Each number is 500 + 25 x the weight over the matrix's rms, rounded and kept within 0 to 999. Layers, rows and columns count from 0. Numbers have three digits each.

# up: layer 8 MLP up, 768x192, rms 0.0898, rows 220-319, columns 128-191
# down: layer 8 MLP down (transposed), 768x192, rms 0.0905, rows 220-319, columns 128-191
up220:453514499481503500522508523468519482499475489486549524486508517486488527514523511449517468499478509522507495516509537537452481472501492502482509451482509491479484446498464533491502477521455479
down220:502497493489500493502533546503492512478512466526447483475520524481491448536470483526489506561511516475478548494482476498486521527493522481508500519506503517484502487534464579485542478497550500
up221:481493506504507476449525512438524483476498520510500467469493552504459457485487503511542490515519530496460473511530523521527483487480539519482439513474467529534491532491487501505479529475497495
down221:512524537517471537464492481509517535532489484528543484533515507473471531493467507508470453541515477513511484492518535479472511496526505505488493503508445540483483520544510497488495529489543470
up222:500495513521490537442520539481534550535464487466442503549486505533502495452470502502492558527519535525479469574486509520482491505500513497477445546509460485519511510479545498497458508474557488
down222:468469528469498450496495479549482483474495497478523496469495532508485521532540495522550486510496519506536526488452486506490535548514462448511516485531519464502531472471473516504511489479501550
up223:471532434517504486492511500500525470516501527499520476487506503527487499489492423495474542499477475484511493525500529503519507517487521469512484469488473477525495535488522515506557537501533487
down223:510474531488515500453527529507474514484488507510503523530500542493495526509501557502542496493542497504498482497461480518513471520502490513501495503504520474467514488526457498524464489496506504
up224:501480507507473510489508477464495513500454514479477492477510484456473488491547480510524490466506541520508455490491503500472537508450559532550522480464460527475458464461519478481476459545467478
down224:542501482497552472473480518496517506523497537543515525500492533535537478552497494489497520498503541524512492498481532506466495519492499485500471553512493493464475515533488490494496478449514535
up225:479537503486501483492509504502525474508480492504482544444519493552496494501495496508498503517523501526484466522482496527497529511478519475478485522513494492497515502523499514493465508522467539
down225:517500515504493482526478494482513488498526510510523492528491494477508497511550520515482488496458474525496496439502493467486488476502524497503498509456497503520466492489510506507519476525535473
up226:500526493491501521499490497488494436514515524495503494488503479513490506479517454491529489475517516514517523520552468496498505573444541463549475529490487509522509509516486527466523485509509486
down226:504481520528499503503482521536502495503480518498462508504512497492494505493492543530464485512466494503475485508482488524531538511561471520479500490516435530486509494506484529535516517525479456
up227:512509491489495509467527492523489501463520501515518509508492533509490524465509533508488502435492508494508491512526483490482478484486523497486526490504485515495483490490499488486488444537505524
down227:445486487526506486461524503496485509514447482505516516481539493517535516531473448531496481517506492493531499479499540517478505514538484481496493506482506468521522516502514517474541541450536495
up228:480510521491463524478501474522536505512460485507508493515510499508476491499501504482484521476484496508507491513488520482481502498510526506499474513483469505512469514505487474511499501520472506
down228:505507502489519473535477509503478515493512542500481473506502511493523508511505483525511492493523505504508525472507471493526499485495481478514499506531533515478513481521494517495516523468512509
up229:503530510492501505473530469528530525529515517498477534505516505508494504510493506474422516448501505453504493502508506484511493494520507521487501485483487471509492507534500534504533496533513505
down229:521472514495505505531463519492480483482487501501519478485501486495505477510528495530573505546461519522529517507482509529512520474490514496502509508494512521501544526467462452492474506500500494
up230:468567490509513501463481506505496567541511491476492478531485506519478537515502504492436514508500482433518496523537483493485465514527457463483505519503495489480515512512479575495483475539479493
down230:503479476521482482525491471523511483501542488512456494495478501458529486493484486530468525504510481537448525502499521525515460456465541565499476504530439469476522492525512559464543520479543507
up231:496490499497496550472497507498437512488511515507525511496476492497425518495483476528510485456485431467518474532475497467524466493499537501537511529518523507507505520450502507496522548553499485
down231:516496498513516476503524516529499494525494470483511497490521502494502502466473502481553481514468525443466480482563523512519506508506517550517480541517474510497493455533557496497430504506503483
up232:497496518539489529485498515506515466495492517437504508487514508511451469500481523436496505503522491488479478428516553467497514460468530495483477479481437521477502512512488526506493491502546525
down232:519487498503461497518516501486486512506547504518544491495498517457530485453526505557497517503422483462513534535489468523502505517511521471494477519548553485453509483478558526496483496521482488
up233:495490504492538493507456557489489502484454547515512481473518514526494454483440533545474497477467499543448496513502480474485481476477521503464501462502475510514521512483448502498553529474494526
down233:522509541526481499500616499527493503504479487554530476507483510459482478511520511530501485506470506525509509524479489500506516491541509528480499510481506476481489473504466498488522462514511467
up234:444491465488485496483484507474494484499532536502548518508547472482505544468479481455488521497522484485489482483511478507493522531472519488495503484492491492517476490518485529525520488520486504
down234:489466561578465523510487492508494494492507471508455494482513494494501499544496482535537528527509470500540507496538498521486493508524466498510500524493508523478507527530504494474468538486529506
up235:462507527488503537483492504535480523470489504525532462516484516470511477497476499498479510483526497474519494470526512496469518515504486512473494512473487538511486503485490492458509490497537507
down235:571513464500491495544509508468539467518486488507475445475531507487468523490504516528468519483494530537498538515470487486553536494487534512520466483512491483514472499476526494518489517519462472
up236:499461480488522524496513483487523535481483509510523489502505505510502507541485497493498511488548486484493492493532533482501531493496522534456500525524520523518473507491506498510502535504487546
down236:487513455483498457498473524516505490522516522487484522493521495469484510498508520520511476457472458478505514501493520545470506502497491492521494487443487485501545497487530521497508484507512494
up237:505484510550498537519477494499517490507459545511506506496486508506530459505478469509431526505526496517515474510531487471482498482469534497503487453533487522557464540553484503481485453503494514
down237:507519492487516491491538453515520552496486492474481524503493502523496518482518500512559513501490498474498502497502495464461515505525462513458513495517522487502515496460523485493479547504501500
up238:497492505510498467497447554474471503495495488492491483477510518499493540530514477441518506482525485556524517524523477489507509504472502509498490494513499501510517520532480527502483496492497522
down238:498473496528476529477528486519507500535522492511533462476509491492485478410511520499493493501441524486454507484512490480497518511496507473497458522530460492511459519504518470541485468531506491
up239:470491483485485503472506515498430526494493517478525502504504521553532533511489503465503525486505493490482487445529536474472534471500544509481466473562504498493506454493500499521486488528485503
down239:493494483494516490524488480480524501522479472477469475485476483465473504473508494516498488531490484501485521525562542522487466478447524481498502518489512475525466482501523484462495480467531458
up240:434490493490516506505478530520504487545459517479495463491510472538511496462459533503507559502498458487497487486510474517486473493482535509499546491464450490520494493497464497549528527565522476
down240:479511553506475489502494521496495484499515465486519523503539528477507488522503487532433488504523507531474475507490485485513499527477497500489503484559565511495465499517472502493530480491487493
up241:505497499495468461499469534522510501500491473505468502514524474493515531542506483446487491466507471488461480502546499507494464492503492557483492474470508555520476529524472478492458535507425481
down241:470516537463486505479511486489479469510467540521492555491540474500505467480534486474503529474493475504512525541477522542465524495525451500520504477464558474465479510516468436495499548513534507
up242:476517496506465497486489507498519522479483493480523495492492493498470509490425548502514500499502482510506483535537502505475538508506476493480504516505503519505489509512499543510485496514507508
down242:507478528570476506496514485517522494489510531488476518508514512543522517510505465484508496484508518522468522478499514525506446523460488523492509477442465471502531481512484463495527512490518522
up243:511500526492519544496493501472491506515523482473468524473503518470490487529477527503490486464479459549491524483514528474476495554526500522467547474526459510500493507478491515489493483510499515
down243:479481468504512494498465521539484464489460511532507507499485497498504466504493499507495533520537539477486487496508498499524503473463513459512504542519507549514545510474461489517474506484523480
up244:492518559535500518503498541485514463509536515530522521440525543494499452483539472495527478499498514495504505495523501488545473510441504503528503467509490526512529492505497534495533470483485497
down244:514497468465485491524493517521485522526467504469479499485480486486543481530509485478481509480518500508494480479468497515469467494470500440470532564443474485454516536530518469504511519495524518
up245:524468502497443495508494478476520521520525480516483512465531502480510484510496490474502490502482477490479493496512520471485472533509520538500524499473446484477519501541509517497505485487470492
down245:447500521510524482493494538500489505519492527457497469557517508509510490508509481493490477531507529519508509478471524515515511494460506508479504473492494502485504474521468486486504481499562514
up246:512536502479451514490525485500500482495521509509511520526530495477467481506494503458487514486508493488498513502491496486512520499509506519504480510501436462508481501475503501508510493499466494
down246:489465500530543515486478474504507522508499520492490533490510501520523492488534518546510522480488490499489499501481516533512517497446487511488460489554539487482524541497514502523452521538518516
up247:482469509482478540523517530428560452504457583485534507503497515512503475488523475485545479482517517462506492516514499515505491527474515521496489530495472561516503508493463481470455521474545503
down247:530507454468531482542497510498493489530513462493475538539534541468532532487517527509548526520432482448562498495486498473526504535509482520541460565481541483467475515517503536505555496468502524
up248:477477487512518512470534494488467534480508508511539460511489548521492475475542503484496494510536510500502487493518527460529467500487486486517491499527495524488489500487464507463540499480524462
down248:536514467488475480487479514528501507512501480498502515501477450476466514497462514522501498534440483474492503488477489513498530486497521490516546494458479458508484508490483501505483533475501515
up249:503497512526520510499490523475497496540457468487498483469518512473472467515472482522501512502506465542484477531506534505496487485446514497549480516494520500496500493510515491501486516510472526
down249:522491472474469497492483459496511510513519523485492477537457500514538482481498508537470482484516493516498528464498475506518483477537468519450490491489473493520525524506474501508488498506512460
up250:495461522524481516490499507525545523546479516520518473434528509533497481484480496484525525506533473533474477481503457527513496492461512468515519515509497535519498532509496500534518473494488468
down250:521519515529543489485486482479494505510490442495435530538466544512508498460541500510525485485500517511495506522490572479510513481520517516474536504454475471487555466478465464508460518527476509
up251:517525522482513492477496464451490473478522511513474548467515497530489500507475450491510474510477489512528497440544495465496480558510500527526451457479480467483490500542501526549500559503456489
down251:510532483544481475508462508536525489523481534479544480519516512480470507489506543517464554472502501466496493546462510492470508537485505533517548501568486522487491518454492513507518484501525496
up252:506511490510531498528492542488462486502469489514529510482463510487490454497472473516529494501487479500524489497531503468480502512505465493554474479494515500535522524491525491509530476489445556
down252:483481511497476514478511499503488522489503506499496488486526510551531506528499533501502510464516493493490518503483487494520522475447549488475499505492512476478505512511469499510491534481537481
up253:502504467508492510536516454494464474472511501538488540522513487497530506507483395499461451495536498480484488513556503428540477530493516547538477512479526505553503524496494535507507509516496482
down253:534509547530502534509428476527503504562515447494525447491513512506472465506480555536504495518466507516482521530463493514524517506518502464519491545543440518430496519465510491523490534501502517
up254:486500515497478543456483527479554498542453463497465483520563501517480504561435524494495544479516493485550427497492508486497456515489534516514483513519498514536468489510513508454546512475506514
down254:474426521504532560502546499568531516523492562526481514449506491510473514459514477484517532475488513486504515482536442511514516472461548529502502554473534522492500464482452504543455500582517500
up255:511496498497472511526499517513503477488506466502451432506513499495465491536497484499490515512530457496532466475560537475487488485520508519468482478448469524500498513486472571486525485542477534
down255:560526494467524486558533476504484520480492543478495504496450528578499515488507475490526450502506487543498488482494476473531487482525527494537509524533533445490488477503555485469494502532505534
up256:448486500499475481459503558499498464514474530518538488505482482527437495515525465532548477524511502531511466509501447538476522520487527453523515527547463498529491537483480486512522471507445471
down256:524459496530497558536513478498526538499552503498479529459474528481508469492555487476491540470529502532465505468521560496484484497453495502458504488483558500502502455471536478457504526498480503
up257:497509475522495494423507533469522472484504499502550492521475546529456461535488517488521502459510516497480505538527508493507529475501497491503504531529507496492527486479510510508491515515516528
down257:526516492504489508540504443552451515514449493498455489490511468499473493504515474506510486522463511467520476481445480486491484546517504477526499479474498488493482472472518497502492515499511499
up258:463495494528496512505450534450478498539518503487473446487501477472520494463505471508502503540540519519534486500535524506521541555495504494497493498461468501550519544527503493477469485529473492
down258:529504545470460534506533462491486484505494518522524521513464503484494518472483534481523506483487479549457507503499496516521487498520507492491490471471508493467492548500482535476528489513520509
up259:480485499499473506479494482461489475494459541494498536512500536518485494551519531528472500485515494495510496538506489496521482494451541468499497473465530534482535509535523476467513456501544473
down259:521437493519474520521482482494530568492509506428499490506522527465472546512479510529509485506500492498538488428447459508504495490547451536550501508503450514492490473490503491504482510522543522
up260:481510521521477497471470511468482522527472457483474475495500535472499505478502478462457482499461486540524476531490492527521521549494542499501487460524516507500508519483506571486491511489489487
down260:525532498515536484533463525506489521528525520499505476528506504472496493474539548534499538525506522474520484477493543505534488528496482474519498489519480497533511503541500508473471485472492513
up261:530506515518457524478462497500496545472503509490511503449479522500489509459468477521501560505487496487514514530521549504478486471487527489490506518506441470531497473530461519542516450518472529
down261:468487499471496508520493509493513507474479524534442484499495477482529485509528519504515510494505483477510485437524469494544486541495501562508485484468519522468483518490490479526457534480539430
up262:465516536513495522471515522529560493511461536502502532508519517530484530527499511517493494521470471470560483504495477485517420481498504520486533456456472527527485475535503500453480401513528477
down262:521469432513554547500480453494493543501468434487451501461460496469447517546505484494466522506530483510470472510526488513511508450531484552546499503532486490485491509468477503538518557529484459
up263:495558511467495470467451512494548482473462512513508466497535495553456536556493486456480495490528487511493463564518522476488500489479516523470449490503516500482526511470508517496463469559512512
down263:520498455517510517523511534542453483499508416526470500508488514470484492439486488541495478466547500500536503512496557528477504539478494532523493490463489509517481498507475527496465497528476534
up264:466418530509506532486524519544517458496491494475498484539501481534487486488531457493536495518526528513482453488520502530475477480497539503551494479489500530534517549523499507472488496493511451
down264:521490466476512485547539516494498495514494431491516519499511527470456484472436507525498484506466521480508507519453532521548492486485526581494522521575478531475493440488489518519539503500492478
up265:414479520510423491459504511462546446508425534568484475504485547495357446492457481505498481462503482497471435481585496505436521521399519513540433550496489577567517518497450546422454538573488514
down265:480533501502481495484499483488525494517500478499515505503491507491468487491484521476484476508505484501498466513522518475471496522512499516507464492459465492495539529507502521501487502507486503
up266:446544490521529546464522515496549496469486490523518510492504511510459456488517475486539526458466510483532524522514494455491465522483468511509474537487520505483493523524505515470490463533475494
down266:533450516508490500547469495522463537488488498475504514509478476500526510488499514521510499527546563521460456512481489534522512480515524552473484507491528495514503517481495493521530520489514496
up267:497519473504484518476481492486543498570501478532483471539508527492467519505505538492494518509493462458527485536499468464479484493538468524525501485500488507522485471449477503481468536500508512
down267:489487567515501467499524497503478478466519522449507530482472466501499509531521507542469438517495517495466521506527497547507515502464572502470499531476511471486498476509512542507525497509489502
up268:472504506501476504497514534451504527491487491541520493495502491498509462507536531470510495478507484544528505492484537452528478501500491469474478514490518507493495554481495488494517485496539509
down268:536495526507506457489486486524469481480506506460490459523494500505498550515480487516489528496493511465485518492502465506464489509472510504529514465500470492510525488500511522498484472518433508
up269:474485501509491508474516518514517480457483480525483532456513559462496487512473486473529479448558501549499516508503535508513515473495498469490480527522508531488482467464503496518495519538493512
down269:506495517530492479514487524501482507602473518473494438540496485506474489515468517503490517505507492496496513516482513512511469527517510521496541458491459503509474460529509571489494453521496521
up270:496499480513473491522478501492526497502507488481507536494496513541485526499478520478447474536510474494490491551505492505466500460484501487550509520480509484521480502474511525506519516518490515
down270:518511505488537528467457482501476508475507509518515526529492517515499478495510502514520525445483507515508527499500529499491491470530513524464524494457498518484531513521475487507500474488497530
up271:493523461532485571502492527501524519512437475496533477512531486541476523524478551513496528520492494500494419503500511505464480518501507468521511467496520470481517511499432530496493500496491507
down271:533485496450495476505495496507505536521494485463497540546503496505495504530525517542518519462473518482450542518499483495483509477466512526548506517480490569524532524553474472500477517505545521
up272:488475540462523487481464497483541507525481520496551545517493510514514458518524493515485525506507480527499482467513501502508511506460527513495474520530493490490546502479502491473432516548497520
down272:509508488496492515496512485474475508522539478478450485543508474505520523484515502483507487524509511476485497524489503472522483506497496512543547501485480533498475502530482500522498479520501495
up273:488504493518493506509457499453507467487440492490535476536508485462507518532486499478529487474536519505512494513543497531454476490479525489526520509484559499497494499521484501521455493474488481
down273:510466461515474515519526474525481547489488524513499501474481522528482485518478490485511500503525486479499536478473516502553512499480501560480488475497495560491489491482490497486527548495501503
up274:520495506513506520520465524513515502521516519495509487487498517511518485529464493531457507530471485518484490530524502487494518509510511502511459459514467485513569469487466520479478519500527518
down274:473493508464503469487504496514514483501488539527480484519528478513495513527549507523532525477508509492493527476450524501520487484477537498513529512486502480503465494512498482489510498506502485
up275:525493516473508505495483533495476518507529461495474501479530536494456495502487486474429469488459495523461516513482441497463502541510498507488489483532520503509513500488487556458505521518500488
down275:474521501511503512501485470495527501520499522517527483528508480503503510495518500520506509483522543475538519527536533508529483490480519484513518545513467496515496494510475456501466466489506505
up276:510487539494544496537517484496529519543489488519524519489515523496507493569516501503521496454521471498555451462498468493501509530471518509471477508500504471511532523479538487465493528516494503
down276:556519494465517516478504494520459541481501503447495478483435536472494529497503531506524526529550523477507495470491494521473525537502495489497534559535540502472504497503541494516492512485459489
up277:512483528496500513502519505502496531523572551474511514433499506482492450469469503530492525469502502507493492474548522488523471495490511519506487502490457495503525461483430534452479469497513481
down277:477482483506540514489507506517478506523478524529470509514494473510538532502511508518528469504536491471503475536477511492482489491482508474511513467513517489503472530479550513530492495525485529
up278:542476508492476517507515519526497510515507529502478530524499551536505497490503496484502481497520484477480489541518464506476503491506486553510509488493469498534517472512487496484478495522474482
down278:493517460468527478484480459486502493518485486503470451505487482496484507478505555494453513511468491496465513493512461523490484519493531484506485521521519487520506522490477498498497504484512469
up279:521478503507475539486538518488503442463493539495474476491497504515525490498532481527493565475527547504495489569492486476507512489507513513553468513502518495478536508481501484525510435516505486
down279:509483522480514487507473484498503532514501531478541518521522460535484501474523533522540453508519440457533524475520460486526544498488518507465512475511480503508516508496511518488523480526475501
up280:491511477502521518471470514488471488549514474471562498493496494523523495502511477523483504527494480499492472512490503514502517471505487512529517469490500495488473509508510497494496534477507505
down280:488525498505511505505538520525502472467498514527467496496504531508495469506480493483513485476509480455526496484497502531449472522538482518487468477475508534509503495472549521486504486533468511
up281:454497482505502504444506481487552529495470517499537520484493465502429508487518466525512538489530524524492469522514470467466484483479512456459516504535530552496527541531476531545502505525513517
down281:494513471469471527501522444538478448514489538508476518495530496492561460491531504550466497507511480514464506545514447525490503488465478549513445460511518495563515483462523494520476482519462515
up282:471495484520533507516459511500519477541516467513521543483545515506483497533483473499463557495500471445495503552540527454496452507493504541501525494490488503496535491501513523471534543555495467
down282:527509542457498519508561476485441554517494517509534536491486489484502539464479550473480514500492483526489525488515500514510519511467468487480490470496511515478460477505489499516568515506483472
up283:515494516554485459497481530506474468473506525492502522465517508476516499509481531493505472446501503492505506521544521484506484514474537517501524531496461511486455551505522483516507461507488521
down283:500486475479521536475496442494544518506521494473528480510438509488509521479482511508495508486513502519446460460488507498465501489514500509478503486482485513516530472526511502473497551490485531
up284:473490562514496496494449486527555518493504531499466501493546482505481485485519484460489530436495429490509483476490519469514446518452518496514506479492471514534521575517513484482509484493464480
down284:520480503485502526528495476479478503534500502472488497529486497536508517511509485520513455516494516517470519529495464491474506499528493557482450503482483491452486455523500526483496492528514462
up285:496529523528490604536506508498526508475464502479470480495494504490506471527499491478506528531501491487470513537508486510463465503523533480471499506510467510527501499512506524484487524552512536
down285:503465479462507472479487477494499534530492479490509540486522461506512474515486543467514465500530464494496520459461515497530529497454491470533469546483525513453515538543528487534517502456506507
up286:548491519550461510513546494478479526472486476519515500521476525477507518578478497472465510516516522507560508465506503489468517490476498559515462468497450520523493484472492496477525491513498506
down286:536481458483498491501439496493500480566536466481527542521479514487475474475519527526482494535489525480479518507482507535479492492521461497518517529446501476513544548501464547555513492505530490
up287:454510540534454502507466495502544561502476506496479492492550551500499500471491550514514507469515504502468461512501539497496476514486537514504506496471450493460514496513457514464493485474500508
down287:515531505495541488548555563492478500491469527482544524504512491491498491510461498444542521493481518551467505531507477458518525482512509473482482504495544481472502481515480517555481493478499482
up288:498521479491502494514537524499480518539515541494486536469502497480521437464505462478510511519504490530491501495505528475492520508501480508474493499477478475524509505502512538494489511530501545
down288:516480458517553548498516510506522517479484494543520496514478536488510498520509495534500499472525540459500515523506503500502519496500526492507512532459500490484498471511455515493487453514553476
up289:473519506539521509471516504472540516505478491499516488557545505494478543518500506488492481468507512455512485478529487463510490501503507494548506496496510516486481516509494497512510476501472495
down289:531475503471511480531467527489462510495537498497529494473473507506529496476514508490492523494500491548525506510460551495497505502471507514458480489487496476497502496490517490497471553524488504
up290:504499481500508498455522505490520494546495493504513533489490519503492446512500492465499497470447506522477508514519523508486516564483485501578478498485463467479493483475524510509485506501447549
down290:482508520492478487527441507522525505490539506487507513507522470518518522546508501483516517519511501505459459470516495485527489457498511504428531506474471502563505500501482492483475494533516509
up291:493519472501444509431495536482512496507421539517503503495495511534536502491524455502485480508549496438477481536499493480485498497467513519539505503470524551509526507527464516467501471521519518
down291:466524569466498531519466503462463485534515531523503467524475450492500504502532518510493572482508477525507531499457481504519515496455492519474497522487501527495495534484504473516467531510464499
up292:500480533466466509457497547453464474479531479501517505479514493505470477506504546498484528490517526459501518468515464521501512541506547460474484507555508525502476516482524519510532441467466484
down292:494445515524498498503535509522472527470477502479467499521526479464526507542482467484505508493478503543511492493487504503506507530517459512524518460444537456496502496516509505510478537487488483
up293:458474475534509494488474468516537471464468527509535528520482511584519480530495513466476504517509514530472493477522495512553489507512503527454509539485522533494485500516476499496501510517438504
down293:517507534486526482508518519506491518496517438457490484489528517470453546523460483506514478480519543549475497490505487538485547458472448530494496509506494498506453486515504482472492492531525462
up294:507506490516499495419551521553509493530499496480493545497509552517533490529521504489461491464492468508499499526508498521478483534495501513498532482508501501487486502489483506490505548497478523
down294:506490488505502517529476499481463495498528491490498459501489494509450504532510481495498484542497510460501499484498506491468500512488490479512552539508448515500516483493513541540531485484506455
up295:519476485503501527471475527506504498520488481479496482468483530539502501525485513493513519511485472491512482521497510494484465512461513470517482524510501506490537487472519494487490503511535500
down295:489496515502495505510481516481499529488483530525475489495481530507516507487522461475492467488501464490507505512505521490495529464481478563490517511520486497477497498519516477528520517521493530
up296:453530481525492528496520481447475509541495447501497474507519479498459530545487480489504513460527503494513484491531499468480527483495506488517502475516526508502574568508484490476530472493520483
down296:551492473484472507492496504538534493509498528511480512521478519494506449496479493527475508503464500541515509494508516487468456560505481498492473535554525503519499500501507484467518532509522488
up297:531498486518504522461476493479546536470471573499524479450493521532486496503475515441528553448510443425516512490514516519493485519451521499509519524496535495479529510473477492461489470483462540
down297:501534505500493516497469482545525485507490533459458482480541493483542466524524513504528485490496527482490514491487563502518486534551473492547470511488494487532529454551549512488494493498541494
up298:506477534497511514491487477469541554462463528491534506503473516534474483518525542509494477501479534463532464488475485465512474465496543557472465527494507511498508518422518462469504483510490533
down298:462510493448476532443517481515502508548481481505526494506507542503508498501473511513532491520503490484449558458543434506551534510468432411476524519487457504486496513539532543488489531445565526
up299:473491496495490495513505499480500507516517461522523506507506495471467499503494494505493518457540518523482503460546452473501495549515494522466493479490501500495537509559472516488496450500531494
down299:519509501500480529515486524541489515508478505536521490497509494530516491495474538504521508543508524502514502489450531489525499483517478491489522512526538524502499515443470523510485557520543527
up300:519527490520459469525463471513551490465511497502456511474512528519483493481519499462464494494495499501525487494523519494531513517542538507537535498469490526507568533489448509537511526535469479
down300:421507490479505495457537519522484504467488535501485453508551503518477506501476524496552493494460568475465554495498470526490489534446455503522522487503565435514492470483485533493504495479473506
up301:509526503501484522523489484514457478527490557502520491522453502475529482512489472450485489477488493517523487495508489476484497509504467500495504473488473539522464483491507472452510512546450476
down301:588468504494514507457463538531515449537478512545472461514512499530509505528525442482494527493516524459473471476546533488505538517523468463550502548525491486491479483490484503561514468467516500
up302:473504539534522502500502490511466458506513534466470528503489545462496462500487456488513499479539442487548487465549486457515497479481477481478444537499502541517457540490506498474521514468491513
down302:545490516527474460550489468482505528472477550499520441521492501533506509530528516500563521511504527480475510528516527505498482469546492550485524507471454482519510481468526533478494525533503489
up303:544492510508503528495474504537478466473512497479497508507519518496518527475519496504464517475520501501482514488539493517524481507516471513493515498468496536503493501483525503521491522510527490
down303:426497484511484501493521519523513503491505488511531487464510483528494491517458544483497515500484489515479468494491505480491477491547520496498469531533498480502464510500457501478562507491473510
up304:474505526504512482463474533472505511523520495491510482519537536507529458540513497452507517465544479488483466484501474489548482512469498532462520521494507506497495496479503478469496465519540538
down304:559491472503489520489524516515495483485464515490475481516499492484480512462522462531499468486527516535470513478493522494498432512533488523473496520536490502489495504530516554535497475507427483
up305:486520485500468494483470507515502499447467510532505518470462513527483485500508518473510484524513482533524494544511519506485501474518516488542465510492502474490500496515485508510493506507478510
down305:505469498488526494507519508512509500528486499475531516510507523500514494508493497537522483515496519496505523513519468495528477513454467482505522487475467526476491478513481512503506491494523511
up306:516474546505478514500487489482516493497467521465518454500502494528519518545519520473494503511508477512524480532551507462501517530473553523536515474515498509482483511486488499471458461497484521
down306:502523453466516525486493496506522532527512461530502513521508507467475487491454513504494481464487532495472503489478507548486502496509474503458521488507488496506523481514493477475521569497544503
up307:532490536451509521469496498525479474537459506512578507481516502561464498531507474500475506486483466527512443514482489519506475481508490449505489520522507494533501525504480507462499495498482512
down307:515538486492451511536539524510519517515489488497564461506482459519502472460483524492465514488465509562481508478520499443507544489521514508458498501557445522547457542507519495498485490500503519
up308:528496539453503522469496541488480501545508538495527540554536502513512538512469480468491493451476490502515497489497508521504497531468491465479507545511481498520469512488486511469503507480479529
down308:436498468481532523507479488522499505506512496509523527511535479519499491491528517491443511512503494539513516511515531502516507509511520464499475491520521535511527529477534462487484494497504472
up309:488480454503492491505471499498505503521485454531555484504502500520487494466528486507493479499501486460495500528477487476466495522479548492488497513478524538549518490552518518473456459510554476
down309:539522547511520471449544511547498566505547516462504521485499509452483459449518501462495482501531497486502521505495513511480515482479502490528474471486536472483451460484472490527535447498496515
up310:502533502486448504490494487480503472502479485493491494514513478506480471461511499469514513523522518523472487550497504500484517519449527491476488506500523487521484499528496489489465490503542478
down310:487473516546541493517482501523490504508518514492521509500487532496554516501502460541478510499499499481527525460490516503513498487527508531509511498516488533511504513470518503524545503497506526
up311:473519522477505474488510500524502491520462462512533513520497515509500512476528476433496473495489497543490498497490497496458485493502502504471481521503508526491469494490477529481500494535542496
down311:509484526503499508495519518502487479488513496475480495477491492482491462476468546541489533518530481495470518490506493522503469515523495474529495479486498488481530518511484505516539514522499492
up312:465512541529498508496484519548501523473513504530523492508557492532497490524495528445496491459509476518508474527485457497537517490494494498489497514501521525515509565522463523485475480512491478
down312:517467493508511479472477498494480498511488485448499484463525520484497481487514480507490514497500537493479517476479533471528497557459496517516530506505513501528479480538499520508507491496494497
up313:507533531494469531488485500490456494495507471480504530520489522521426480538494518488448496470493518486511528494524503485496502484494547512483459509521500479481526509442484531522500495477485515
down313:491498536473533492517499525477516483509503531542495510507497523474552515464499494507546513534494488531515481476530503513479476462464473552480534523493475488528527472550524498466477481505515499
up314:498502491522519493498446495491470482484490469532483519558487484478488492488518460491518493481491501556521495445513519503492530516504481505460488516487492498525500506474513481480495500488502529
down314:508465530516472483520558520448493507494504483500512545467503522491463510530470525471497497480479521501497522540504533480518451473479490529525483539513498525476523515533497488507517495504496501
up315:478527525516485524483495470443517517435500493497532487546503482504488516503490506500520496421505520495501513497491538501501497519508512528492493522493513506498495485485478501548506459497485539
down315:499470510489512465505517527520478494534463508507488518508537487486520517482506478531496507548525495498478503517532489464484502462511494457530530524488504509517487528519491495463503540489512499
up316:445483556475505484507492506462505509499512517473461500467503484465513439510495467485528518466545499502485529522528482464519530546456514518477486495528531478515483508511450520482513473506494492
down316:539495503486489519474527447523510521536490444482543516488511479468517506453496552508524509480509541464520469485513504510488497498528444502551493480468528421492524528476497525446516504484478499
up317:468505515526479534490490530510475494476467557537519467497539480504464515541493518494499481484481451474458504488563496523449523514483538488510472487501469546536487505486468457517536498538492518
down317:564486481456515494511496499462519523503510494453517499478523530488510558544511480469493523518484508539504490502494516457521480497535488496512515506492507464481444501480512502484481453479507501
up318:518514528525451546538485500465511558482527525491538500484497523522506467488477535509497479462506482521472493443497511507503510511429508479463484549508528547503491498520497477521475531541509514
down318:517487514487536464497518486536458454494469496517442506507512507472484490509497493534534487518494517529491498546455518488442487509530497485517470450544499479453520516491540505507482499515485519
up319:507502502479497526497515516495495516498532536523469567496560520512505498530520484484514500474532519500514486496485512485479484479491505493522507521470475470537529518494505486528483521494501473
down319:537487524470490507523539492473477489501472511466498471498481483470519510492473537473489554526500471501506512515532573509496476492487533523497476480482472538495511491482519500499483462525489506